{
  "num_hidden_layers": 24,
  "hidden_size": 384,
  "num_attention_heads": 12,
  "num_key_value_heads": 6,
  "head_dim": 32,
  "intermediate_size": 3072,
  "vocab_size": 16384,
  "hidden_act": "gelu",
  "norm": "layernorm",
  "norm_place": "pre",
  "norm_eps": 1e-06,
  "positions": "rope",
  "rope_theta": 10000.0,
  "rope_fraction": 0.25,
  "qk_norm": false,
  "attn_scale": 0.177,
  "bias": "all",
  "tie_word_embeddings": false,
  "parallel_block": true,
  "init": "normal",
  "init_std_qkv": 0.0165,
  "init_std_o": 0.0,
  "init_std_up": 0.0165,
  "init_std_down": 0.0,
  "optimizer": "soap_variant",
  "learning_rate": 0.00359,
  "beta1": 0.95,
  "beta2": 0.95,
  "weight_decay": 0.16,
  "lr_head": 0.00633,
  "max_grad_norm": 1.0,
  "warmup_steps": 200,
  "schedule": "wsd",
  "decay_fraction": 1.0,
  "decay_shape": "linear",
  "final_lr_fraction": 0.0,
  "batch_tokens": 262144,
  "max_seq_len": 256,
  "doc_mask": false,
  "train_tokens": 588300000,
  "max_steps": 2245,
  "dataset": "wikipedia_en"
}
Each number is 128 + 24 x the weight over its row's rms, rounded and kept within 0 to 255. Layers, rows and columns count from 0. Numbers have three digits each. The size before them is the row's rms in percent of the matrix's.

# layer 7 attention value, 192x384, rms 0.0586, rows 0-191, columns 240-287
088:207135141144108097098147159132112162108136093126128125129109141096120124107100141117139135136130124125171152074128166149126137106127114130108137
088:118147145093124141155120132120135110154136142096148135151124113124133099100169115150086119104102143121103137116167170140141120157171131129085134
100:101143135140161125160178173136121128160134136124098147131163108110137126134125166127115129131100097106147139083151110144084141175157115146110103
099:131147125151134090109102102110133122118078145127141119136112123160119105097144116136133137138124149166111108130134131092153096123080150089140128
085:146130130105137102121130112088137092106121112148091076100177092114104134114111122105114153164106127130129107152129151133116140104127118161139140
087:137118095165146123154093174126147161135113105127113142143102115146126116129108126168132134121110154101144160141135169170106094126077080152111164
084:174109133156103141143096131135114128161161108170139153098141082159115099108115163125149125086114119138111111135081154145107124113153139140112132
093:129124141131146087140160102104108150113131093094142160086110162135114177139093106149108139135089152089136134125100125094150126141103146166117144
083:115110093142128087086151090106119130085126148175097138138138136137162180180141112099110102126145146148134147115151089120139150124125164130143102
081:140113147095121138096152137159147183166131118160124095139148132109088136098089120126096119103147121114140142140141117100197148127107140173119152
095:111121136091115165135170145124131135144111182093113140142129088150146110156136142175087128124165135159156122163135118160122129159148123099141127
089:123154119097114177131159185148148097154113209123109112132166115144172152164143180101088178127099164154125103102118123140083125142127153129143126
095:122146103140148119121120139110150135145099104111126159155130149135134105082155134102168096160116110158159142137111107133151124102123142125172138
081:115126149138119139132138148110068131113154134084101180111116179101149183122146143168107143137137122086102100121100137119085128126118135102113102
085:142140109109126122121133156149126140140142191147130139109121130103116117144128137106132123095123183085148115116100153165113116116133115162117181
086:151090110144140164096178110146109104136175147133129150125095135130130172130126131156130083119128146127126160097087110169181170112146120111154118
104:145114127132123132143119131116165149130129099174145115089101158144110118108095119148132153104118109161127111159122149105107100107125149115128138
093:134121113143148132120102149112132100167133172107107118111147133119114129174127113122158113115150132191122093156138132133158111118101137147111106
095:094162105142155099131141125134121097139124125110113078079128101167108139163130129104134141143131122149181121141120139129130101097124140111121126
086:099084142120099125119133096133120097113120124098119126129134131128150132123137126124140115139133132110152127144156142115190116176132107104114133
082:151140154121146137163096126137132152133140130127103079122117137136108090096141127124140123062172107131112139104146143149139152108148123137137141
090:142150151141073146135083137102147153092133127131141131130119114126110095130148105173114145131162114164089118130157124190163074130137139086122114
092:124130167125120146145113198167144085144097132097130131119117099151159103106112150084080116118098104110118093096121134164105135146125138099113141
086:104122111157130126123120121084145115127114145166125113143148132126142155135120171124145127128122162124115151132143158108132109121117128128101109
093:164118100119171112095145160138109114106127175130152110165156136081145096087155110086113126118117122169126114143158141139143145118149112110113127
095:151152151117163117140121114141096108076131134167148143120090142102120140132117150137128158155141098106097142158094165109116110089125121133101119
089:178099103166136142086118181086145137162098125132130079167118138191109112124117106139105165173156154167133124098125161144149129122129113117137109
085:100151094126126074129117112142153121137117086153152118160164143149124120141132098170142137130114105176128103170135143134138107119116086077135120
082:092140144123112147145148161126112116116134132139150170103068128105159168091101099097103117149139159072110164106158119105109105119127165117111125
089:108164168124149105095075123148109119115130099120100123081093138157144179085100116121131166130110131134144090119141103144134085145101115135139090
091:098121135128135115101095138125133167145132170107093129077129092115129136151126096105115124168126103154129154130126075170078096133112138064152100
100:110093133130136164121160133135128115127145154104129153138151115102131143123111179115114126078123140142090132104117132117106156117174127110145122
114:089137124134177153160138121101120107107101088147112115108058136102107110153099134112146110160124105106105102141125103139163130126082140128166115
106:160114150151139099129209116111128107108118135124179100107119141147173101101147120166117099110144107133092131153120128101105116160081087141149121
107:133138123118116118175102137089151115147169149126117140163136149157141132145174105100149118114146188121101098112153147135144104130157122119114107
107:087144135127127126151160150097112171147126096156149143124107093142163113104115102114119153155112119112162098106132091146085124085131121109106133
096:117181134133120127171118089127147112142126102084133107105122110109102140139107120121136110109136105135150126121150118131150156123118135143121152
112:190156137090125111146139127107129129098145156147161158127116101156111119107141136082153103115156133124105161124175144164083151138104139137079132
109:161094146142102101120160155105142132100119079101105162127120048075145159131070109103122147146080113121148136113126123102098144175170149176126165
112:138121102129094166119098134141147125111098129140160132155119141149135097130124162132112148142129103123109145137137112147141143121072107136166147
110:102139136124112142118144121147129148119128112128110157130118174116128102118130113130104102117148137126141128083131116103173082126119086129111141
106:118143152119118156158162170173122151162146134129147141162124149134104151128117150113105149101095111114142140159084089088083127132117098121139149
105:142124167140115138146135086118099154144115123115165142149140110195188120133145151142136149133057128136099092157137114143129097135173142116120148
113:088163116149092116122166127091113143132109115121138137091089146139157105091155119125132134140061127144107113129156120084121151114105178133134137
108:145146123118134129091168104112118150152149129121102096118107134137124128160137149108138129154137139132105128100091178131104128170137142117168077
115:132150125131100150164144130115139123134141154161121129119117144129136140099140153135144109136116117099120182113111109138133115097147084153067167
097:177095126121106167102102099087124138064131127132156143124151155190157114153076112136136134084118145118115111135102134111105137159124132118139118
104:108101086121102148150142137133101147155120124130121093121133164154124109113129119138111161154061151164136105148099109140124147103127131145157137
119:116122137085147091138155093096129118098140138115131080140077116148121142113138108066115140093126112119134157124127108127121122124090129161096100
107:085138135138126124113171157140163160116104127137199099135119133101129103152108155136110114140101098120137119086134120132070125124101136150125165
110:132081102104102153109110141130132178147122102106151151117164141111142103156061142126136133134117101132142145093129163123134154165161114095148094
106:103095169125107095141100144149135191097129140113130140111121111164107117128107147139161107180130155102163109153143138123140112104132141126106103
107:164086138134105109105116132105146137139154124142097115114128080095173153155158119149181125144138132111134136123102096117143130146127104129104119
108:171133152134160140154117122127128140115108169129163144129139167078151151173100115120138159132109155107153098121125143149128109160143130160129099
100:122114114192123128138123114125137139124127137147115093112111157127101121145145137124095135161123153121105082117157114126094106125171125168128172
107:163137097126118130118124077108160140159192124156149133125087097114126113156120101146123118162145131142086144099092133102180125137118109145090160
112:126113080089111140118152114135133133134156115153135109094110158142162145150118118143108107156133157083128095119140102193162114128146118136106098
108:134090099165108142116120107150099141109073103147113135108219121134117140148105130119138150120152151159116112137116158165158136124110115145157174
097:106079115130085125150096126113145134136129157098126143150120118104115137125164144127098158121102085134114145140162086124146171140136112095088110
101:128088132149130071122120123115168093127100085151137139102096071102161094135110125108135149113124133162102146119150124110147124083063161147125126
113:154109143114154107103120118121123117107088095164144117125153136128061137171118088082168165103157103122169165110121112140147137121145145097106082
111:134090143153114106132105147107124070114081141096092124078165082121120173147116117163142135097127136141127145135155090138128117093075107126128152
105:112103100131113132113135126167092122151153114123124103147160173105085146080154132117134140092127149165087119139144123108153108101092203127141121
105:106088130143126093151080138114095120130161149128121114130095149140143156137157126156164097124120169138103176093106135133130083124135112131171141
119:103124119176118116118132127148088167147165146106132083092109131146173163156094088108146133113122123160146130119135124103168146117143141087132157
117:159141152100165133119121160118123156154077173126109116146144151141123139088075149132148096139139136132138119099094111148080104105175115113081108
134:114143092125118189135111110119140154142137076140123137090101162125098112133135156146160118099147114138132171170110141123147126122127114122105130
121:135114133164105134120119142142074087081107088089141132168106122146124121140114105144120151164141128089106144118118158093144097102188108128101124
118:137128109130094141107145111108186160090134100135109147137132138128129063139148106108131099105138150116147143107142113143104153158177077134143122
118:153121121124138125121131120118138152091111154130111164143122105088132092139163119086142128120113132131102050165125148175123165163172127136181098
117:142114166168121152177155162151144115171084135103158142107115084114155112122095128132127080152138121129126104100120112170145131154076146116147102
118:130107145093139148121151181154168134191144128128135125131155138101098114145129134146124121142165108111187148084138133130121126168147138097170131
113:082169143139115143130093149108135125137094129131143112143109118118134135087104158152097123080072111151112153103169150139087112134124139168136130
116:147128158160093102133151143135149128088114116174125138183129129172092103125141100136144101124187120158110132163140173133111104165137135137115111
115:181104099136132100102140113155144117140122099156122155151106083093116152101104135071146123155163165124142106126142063150125140106149121112124126
128:104119150149150143128093127143125168151061115130138107160149154139094089114099098131156149118154143141128146178147151114145104140173103134166165
123:135137091115131148145153115086105141122063099128078121128200162143120102159105087155132139085080145142140146149177134147167127106094143173140149
118:131122105124175124139128103077125130149119121112121097116165160105131145090102120143107131136157130119159152113129159111151139157123114139125082
131:117152113108157081170071077149131097098137143112111142154142089138131137159094128118082118189102083097118138095078139161127147123100114125111117
119:151136103129129066113130144136144097102153106132159141143134157133161129067168140197171122121144094172081125098143121153092119090136133100153135
123:110106082147173119128147176158134107123113078111115102131137088143159113105134130126108148132101146105139103144127118134159124152139143135078138
116:136108134104090142101115109149144170113145156147111129110161126126132128146113116137125139183136144140127143104125129129160099104135144124125151
115:114110137148133112130122138133137173127139102074113074134146098112119138066132166118143152145103088117129125108134145077126090112166107110135096
121:094113144121115143108158131141137144146149104153092081171146139110114156122107110122162107097080101098120135131133146105136092146137121156135135
116:128123165128154113166097150109103156156110193164089130072148175108143117106101126123120140110131088126164146135110142129113068142112092165145108
137:126137121176134126127131141151132128100137152144100104125148145139148129102164154120147168098111115134162119125112069128133108116100139144150136
123:137132116129161087119109128122102149117162144103103113134112144161145189120175127147111151121105122183162114161164156098128118166124123100119116
121:125124134128067099135158106114178154106122140130135132137141122097159129113159100094058140110127174114107173071173066070161107150163144122103173
133:139080142096133114189134124161106074160138152117150163131088159095094136098161120107125135110127146142097155152112170157102090132083148135101095
112:062132132114129121141117140107155148130086132118163137133159134110121093118138119126076107095142131079140143139153146141133101082086100150097162
127:147121146104118129146131080135180136090120152101099134137151078133113186123114128117127186140170105142175101111119107095120155131110114156144141
129:144166165157144074104134168160113103128094158118139124139129113130162142168127156091145100158167125121122129108141094107138135107177190078094149
115:123139097126129139156112123107141072163135124116108113109120130109187172108090144100163148151123138168142101083122141123124129118122122088163106
128:117106105130164080112180124114130096149114112132119126150154133116129100162143070147153169168171127132171115131163088142131098163132094102127128
126:113168092136134127134144079100116169117127140114152133094122109137172095096138142180129118183165136103140124096104100146119144137107169142130151
124:122127100144111128126111152108147102104137164100153091141119118121102137053145115126125132137164145103133101114129093124119154126083166120149133
092:132161128144160124142152124111116107137112119108117151132127146105101166137148160139085133079103158125079176087151105145135128164119106130156129
104:124134094129085100118104121140131148143164127153099121129102127134108131090155122135138106092123126111131105143122110125156118132132118119167136
102:139163101127105113113133133137142151134150148113103147123123113174081112090111128090104120119133071096138122175139120150124091116127139163180113
086:121182155122166132113147102133117164120152159124139141126101081136153118092100165109132161108091158106124141108097098134145142123117111129150120
088:150142107146102084117127115136148148142151136131117162119123149135104148120184151154122114100124126121147155110117145067142140119151096111137112
099:157132133137156124114096122154151121111159147088128137146108107099132156118123115117128119102138120135118136127083102115135123140108123118113148
085:133121163134128090109167126129093132125103149131131122155161108167128191111133135134115077086090110093135064131106110113125125126117129106136099
098:128146116178120075116065102117092106132160154119111130094113141148123118126105113112139125149142130137121114103104112102110167122123149125102085
091:170103130141170115094100136157109150142109149146112118106129126135149107098120078099157121158091131140169145119155139098113166125098156130129111
095:126103103136105149144103108132149108116162125170116125110107165155103094129159087119159167153183160137110146109133102113120131147141131145102131
098:143130065175047091177096123135144139130162105154116127106143135160117067121121116152128115155159160162140160168123118124101114141132155132174175
104:092149154125128155140127150137068138131090095141155047151104152099119089160136131132138109136170090128105136111158142111105138160122114135127172
079:100180143168129107177127114118177154155124104137129084087102091099145092116133086105121131142134121132108137102148078128110125157109166115129131
086:148149134200167091104130124094092115120134179117125179127124119088140149141097103119135115101092155155144096138122099167163117128114141140152123
092:127107120101116135149094092101119119121111108166105125161144136086144118139118121132162133152126164144127125113166115106150150107127131098109136
080:130125117129127108137126114130127134177096132158099170161121127152135126101138174126125119154125099058118134131119127146149096124129139131115080
102:085095124134101121163105175111084174130120088099141131116123130138191134133134138131144133140138117150089138095094119134111137136130119138079109
096:099064149160130130163136114129152104110145146151116159082159159159145090130116139124097132143168145144166157080150114126109132119126128132081120
094:107154106178077116141146123137116099140169167126134132092089146174097115141162144123138146140129125143147148139128130112111116120136116087109148
084:145095134138120106112132144121153151132102167132138089133110126197123113103149101087137142133151096118103124136095135163108143134143125153082140
094:102096111099147160145111124148169135078128163109123124115131156119128181144158157129132133127093099145107100101138139164094132101122102129101175
090:147119154103128116142160110155153087096125148104111136184154108102147118110123102143086145123092127106097096136155140093103125106131096144142116
090:133137102163110132117094119157107155172112157114146125133121171148118148139124127163113135133126121098179094131096109136101104139077145134134111
084:104139125087149134136144072138120118093114116154110113147149145118118108139117131132114135072133125157154130137091124105129162079073096139111164
083:099120135116125141149136118108120133098104149164120136135111159084128115145069167157130122134109141105098130116120099162094139133094164151086125
087:134114160137117123109111124106051124136119107118136114128110142092151118116130138152088154129091109124138153134163149136135117152122098092118144
085:129126146130144096145117133110123138085113137083099139112112124071132120144133170138108100110141143125130153140148071133110153132137112120127110
103:146170116135145082113086144065114121146154151116120135057067157133140179110160126135132159114159106147125121125139160151147137132129127125123099
105:112133134177105149167119123145154137109160157126102148123144149151132127116132132140147142124142146115137107191121100158135147144137147110123132
082:092112114102130154110167100093126100145168127127110127167116154120115103164107147117157126142118104110145115148103136144115108128135123123089108
103:085137151161162103120157076128149147143148141122099163102125164157118165109097125131127130085117140128138096127125086147140170114138114117115093
099:117071155107128171154131142129114116069125105126142109153178099094171113100130129177124090154123191194105121132160134155100148123159116116105136
095:145161078146122142143113132137121143114113126132094114140096099130119135112144106137106140148149130127099100131143135122169154130130155128109144
096:152077111136072085098153130128156139155111143138113102126189148127130144119140134106104128086115153134198127106127147118133140125103127168122123
107:143144134142103136120136113138146125100117128121121122095151161153128125125106100106122105132112107128130118134103117145145162190144162092168087
096:153123126145140149110117132115114136110142103124094126153108097134137098094182124154112102140120113135088133180094110156130158142171117142106134
104:131111188134136113124120103123168157129141156119159115122149221083138141125105173155117128090174127118116120087161171091153117121159071134110114
095:142153136147158124146113151121107102136137135105141117119126131112123123144122112183131146145168065121171152114115155155117126159149154096109081
106:154087122120150123130127124172093146118168104125123146085132114098119087136159087131141138127174152112098134179100127130109163134093124136134101
104:125132108111144113123167138101109141152178122163121110134121127149085151092130159138157117138115156087104137137161104152101141119171139118129143
093:093158120111141092108135159176108138135162121130090122103146131129092116078144079111111109155133132104124136151128122128089083155100147137096114
101:162096088188125135127138096176127091085131125115125174153088101086133092122151123132083103141109136088149141138081165127148112105101158160128130
105:115130055107121151158138105104136191144135164132134163123088149181156126108128139118137101139112110089132122138114078135143152109146119114107137
102:164112107104114142129109155089158109132118147110170152188137187105157152122128146143099104139081134166148147119164136101116129140138100107130105
105:129132129135113124107127143142105099126158127116125152114115116087137103117114105105107137162171154076130147152141111100149170142104127129138118
096:145134156135136093153156117143158139159124189092118124116128121128088095157119105092112165090129149152106135124114161130099120152108127162165107
099:133128155115101109137149128105125124127124144149157153162111133134128138133155136138133109157155100076121141146128135100125133143123142171109138
101:179115120138092115120177136147142153173114146173139160134126148163144138116082134093137106158092151093163144113173112076139118099113073186176153
102:154169130157124134103111126142117112140142158112111110123088151114104087157170091138145162155154123097081118121089097127158115128068143108138086
098:134165157103139130126117128125141129162122114131152153177125145132140134153145148136106125143148112119123122080113151105136125131146131126154191
102:176093118113126154102154115163132123083133105135129155113134127083133123110120098128114110135112110132078129135087133111132182161108202170112107
112:114079139170132133106123143135117158094152139128102139104148098104133138136091123167153094104111106122130103152094082126129149129070131073130127
098:139131132094115114132101102137095127146149105105122101127199164107149106115147136126154120165087137159095115146140120125130114100121095151115129
100:115142135163141155103066107086120147124121133157092098070111070128118173093128160118108134128106147148098160145139134090103139093135143151105130
099:106122132165104135142115097107108138097114158135108145170117166137132171111147155130140104128160141101134115104150113146095098161140086111099086
100:066104151109078117150103130116119147148119102073132107159141128095130126128118080133091119124109161114147161158160131128130157104103089137130140
094:071111138140145180121174098119156099126135145119132109176120158096134120083140130114162138151141183153127185118127133113113114135075198152131145
105:078155127145146144119139148155143124094114120119128140136120120127142097161141125123103134157139132126094110082101140097067099148116150101131135
103:153116113166124109122125162116152099103126172138133109087146107119117095123156160202101131112162122104122104134138134160109084142116097169098141
097:157164083149137152117111140113136137151136133195137129133124108143126133134108115127093173159108209121146137117113143137147098103120121153139154
104:119124113167116110142140142160109113061141099119163092149093120118105127101127114152150108108110086091131132134135125108109182146110159097154094
100:123118092102149123157129123124137159110104137148129109114115122135120119103152135150073099138165143146132121159167099143117186160127130100141100
096:123133095101161126157145099099143119099141125104068092105163114121143124082134113103128136123128148143165103122126107100135116116178133162111103
101:159140129156136108148094124127132125154151123121102076060151131118128127137138129151158122134117106105158135176094161124129122143119104130094136
084:121117152136123069112100112114166135138123130098156104145152153083158113112096129147129158114109091085143139082156132082122168094147077148141127
087:179102146154125130096134107147110167144120137140111148151082113122127169129116124144122153158109164139108162144151158160105153125121120161130147
079:120097131164107132145108164151137129115100132070118107113151075127145118132162130096096160123119108178121094126122142117136124149146136120102106
089:139176140162127141125156092142102124163113098156151145094096167135105142109077149151166126135119148130129105139124160150157130125161131173078144
079:120137101143112087147076097124135120088142130140116077133151154132151055141135133066130163117124133112107124095118117171105125117104120145138133
080:112133133152115138141149173139143132116108117134148100120170102099157072101112165125121085127122135103109125149143129160183102107101105157118108
073:174129136105153141103128146130160110152143134123145100128131125112140137127122144136134085132112166134119130131109177111157126122135159072125093
081:156120089120118150057112147160137118134165132119139128121140115147120114051122141134111094104137165119145059171129119117171127112107122084114084
091:108151107112107089148146164086143174143123090156133128106126130147125097133108106168107090184138110111105126079113160125134141077174133139163146
087:131144120131118094127123126109132116116136134128098155103151144108170186133129136133160104130093117164118144120153137121107098100109146109122139
082:097166136094147131120096145105167120126103127119125135110188107108106162142154159116156149112154117145124101100126117142119109158155114112196131
078:134109122147152140146104103140119099120135179133120143178116153088157143163160108134144194059130072119101112126078132135149154137131158090090130
089:150153117108106140116113117178102160137099123088107146111116148145131105105139126124163168113153145119141129120172097149138179123125106144127128
086:097154117132124174190169112147135086117141156117109133157107132140134195144123127107174089092111099137099107110142137057129120132132125106143078
077:152130123158139120123155095153104122103166124121071157093139144109131104140165119141139131138135137123117153154115116153136080167114077132150121
079:128180111115177144122126104144131098167149118147138136079114138177104113095133129134099152149143158120136114132103136156123120128107097129149150
081:124146096103144124137128122103105128130149143128117077132143104098168143148114133094125125123157141162140086158144139114093145147144122085159129
085:107112131055149088128164175145149141125164130143160127141121142120119117109091160113135140131126158132153108157105140135136085137129162091085132
082:166112147150112154103115164164140128108149159113137130102141094070127130126123112138107092116143162141145121126123120131118129172105147147155094
081:150101167144098115092133137080131128106097154108137107142136169164124146087111165095117090151157128111125140159103151118147119114137143116132160
084:163149155103142120098128135134160088103154125110160129126094092095143133127094101135137171165084095128144093096128095145147121116127135133138145
084:159121095152114125139132127143103147149154117113095142162100180088116150129128145144136135119180133153078132107129125110113160156133136160105110
077:151116075138151118153155110130139145137134063144104078088135139084121124164112147157114145151133092108094136122151104083144138135125144154113126
084:096127120122095156159094179161146145141071117162148123131123095200136088142137130120110110121130157135132116163119132176147119118123156112196172
085:145153126142137111120136137124147147130078103103126106126132136086094132122090107173136155116129147140131128142119144120092148098113117149099133
082:183140162146134139126108123136104146136154179103126130120108131133172089150131126114132149150140190108149158142122176152116118159134112135078173
082:133117129199098098081173135155081121110185167116104154115152115110112128085115105177150126107119120104084089151148130101118178136149108076123140
078:120139165123134093103106151103118120133135128134090114126199076175125099137149100120154129090129137147150163132109114136127140129149135051128122
083:111097162121135138152141170143128079094121141135135125154154138134119129174155139108117184135182136112095144131104117162110136136128123108151121
084:117089128122110142106101135146114175133130113161132117105162136157140113149156135145150081112095162151147085130103160162135109100108123138116122
083:114123164121119137153088163133154080122144123105120164158109102108140110157146144129120143164104103124095125128149157122108089104040134137140125
078:141125128151122129072103160152123102154127103166146111118092136121129104114130082144126150080100122091166101162130128177111125113070160127151119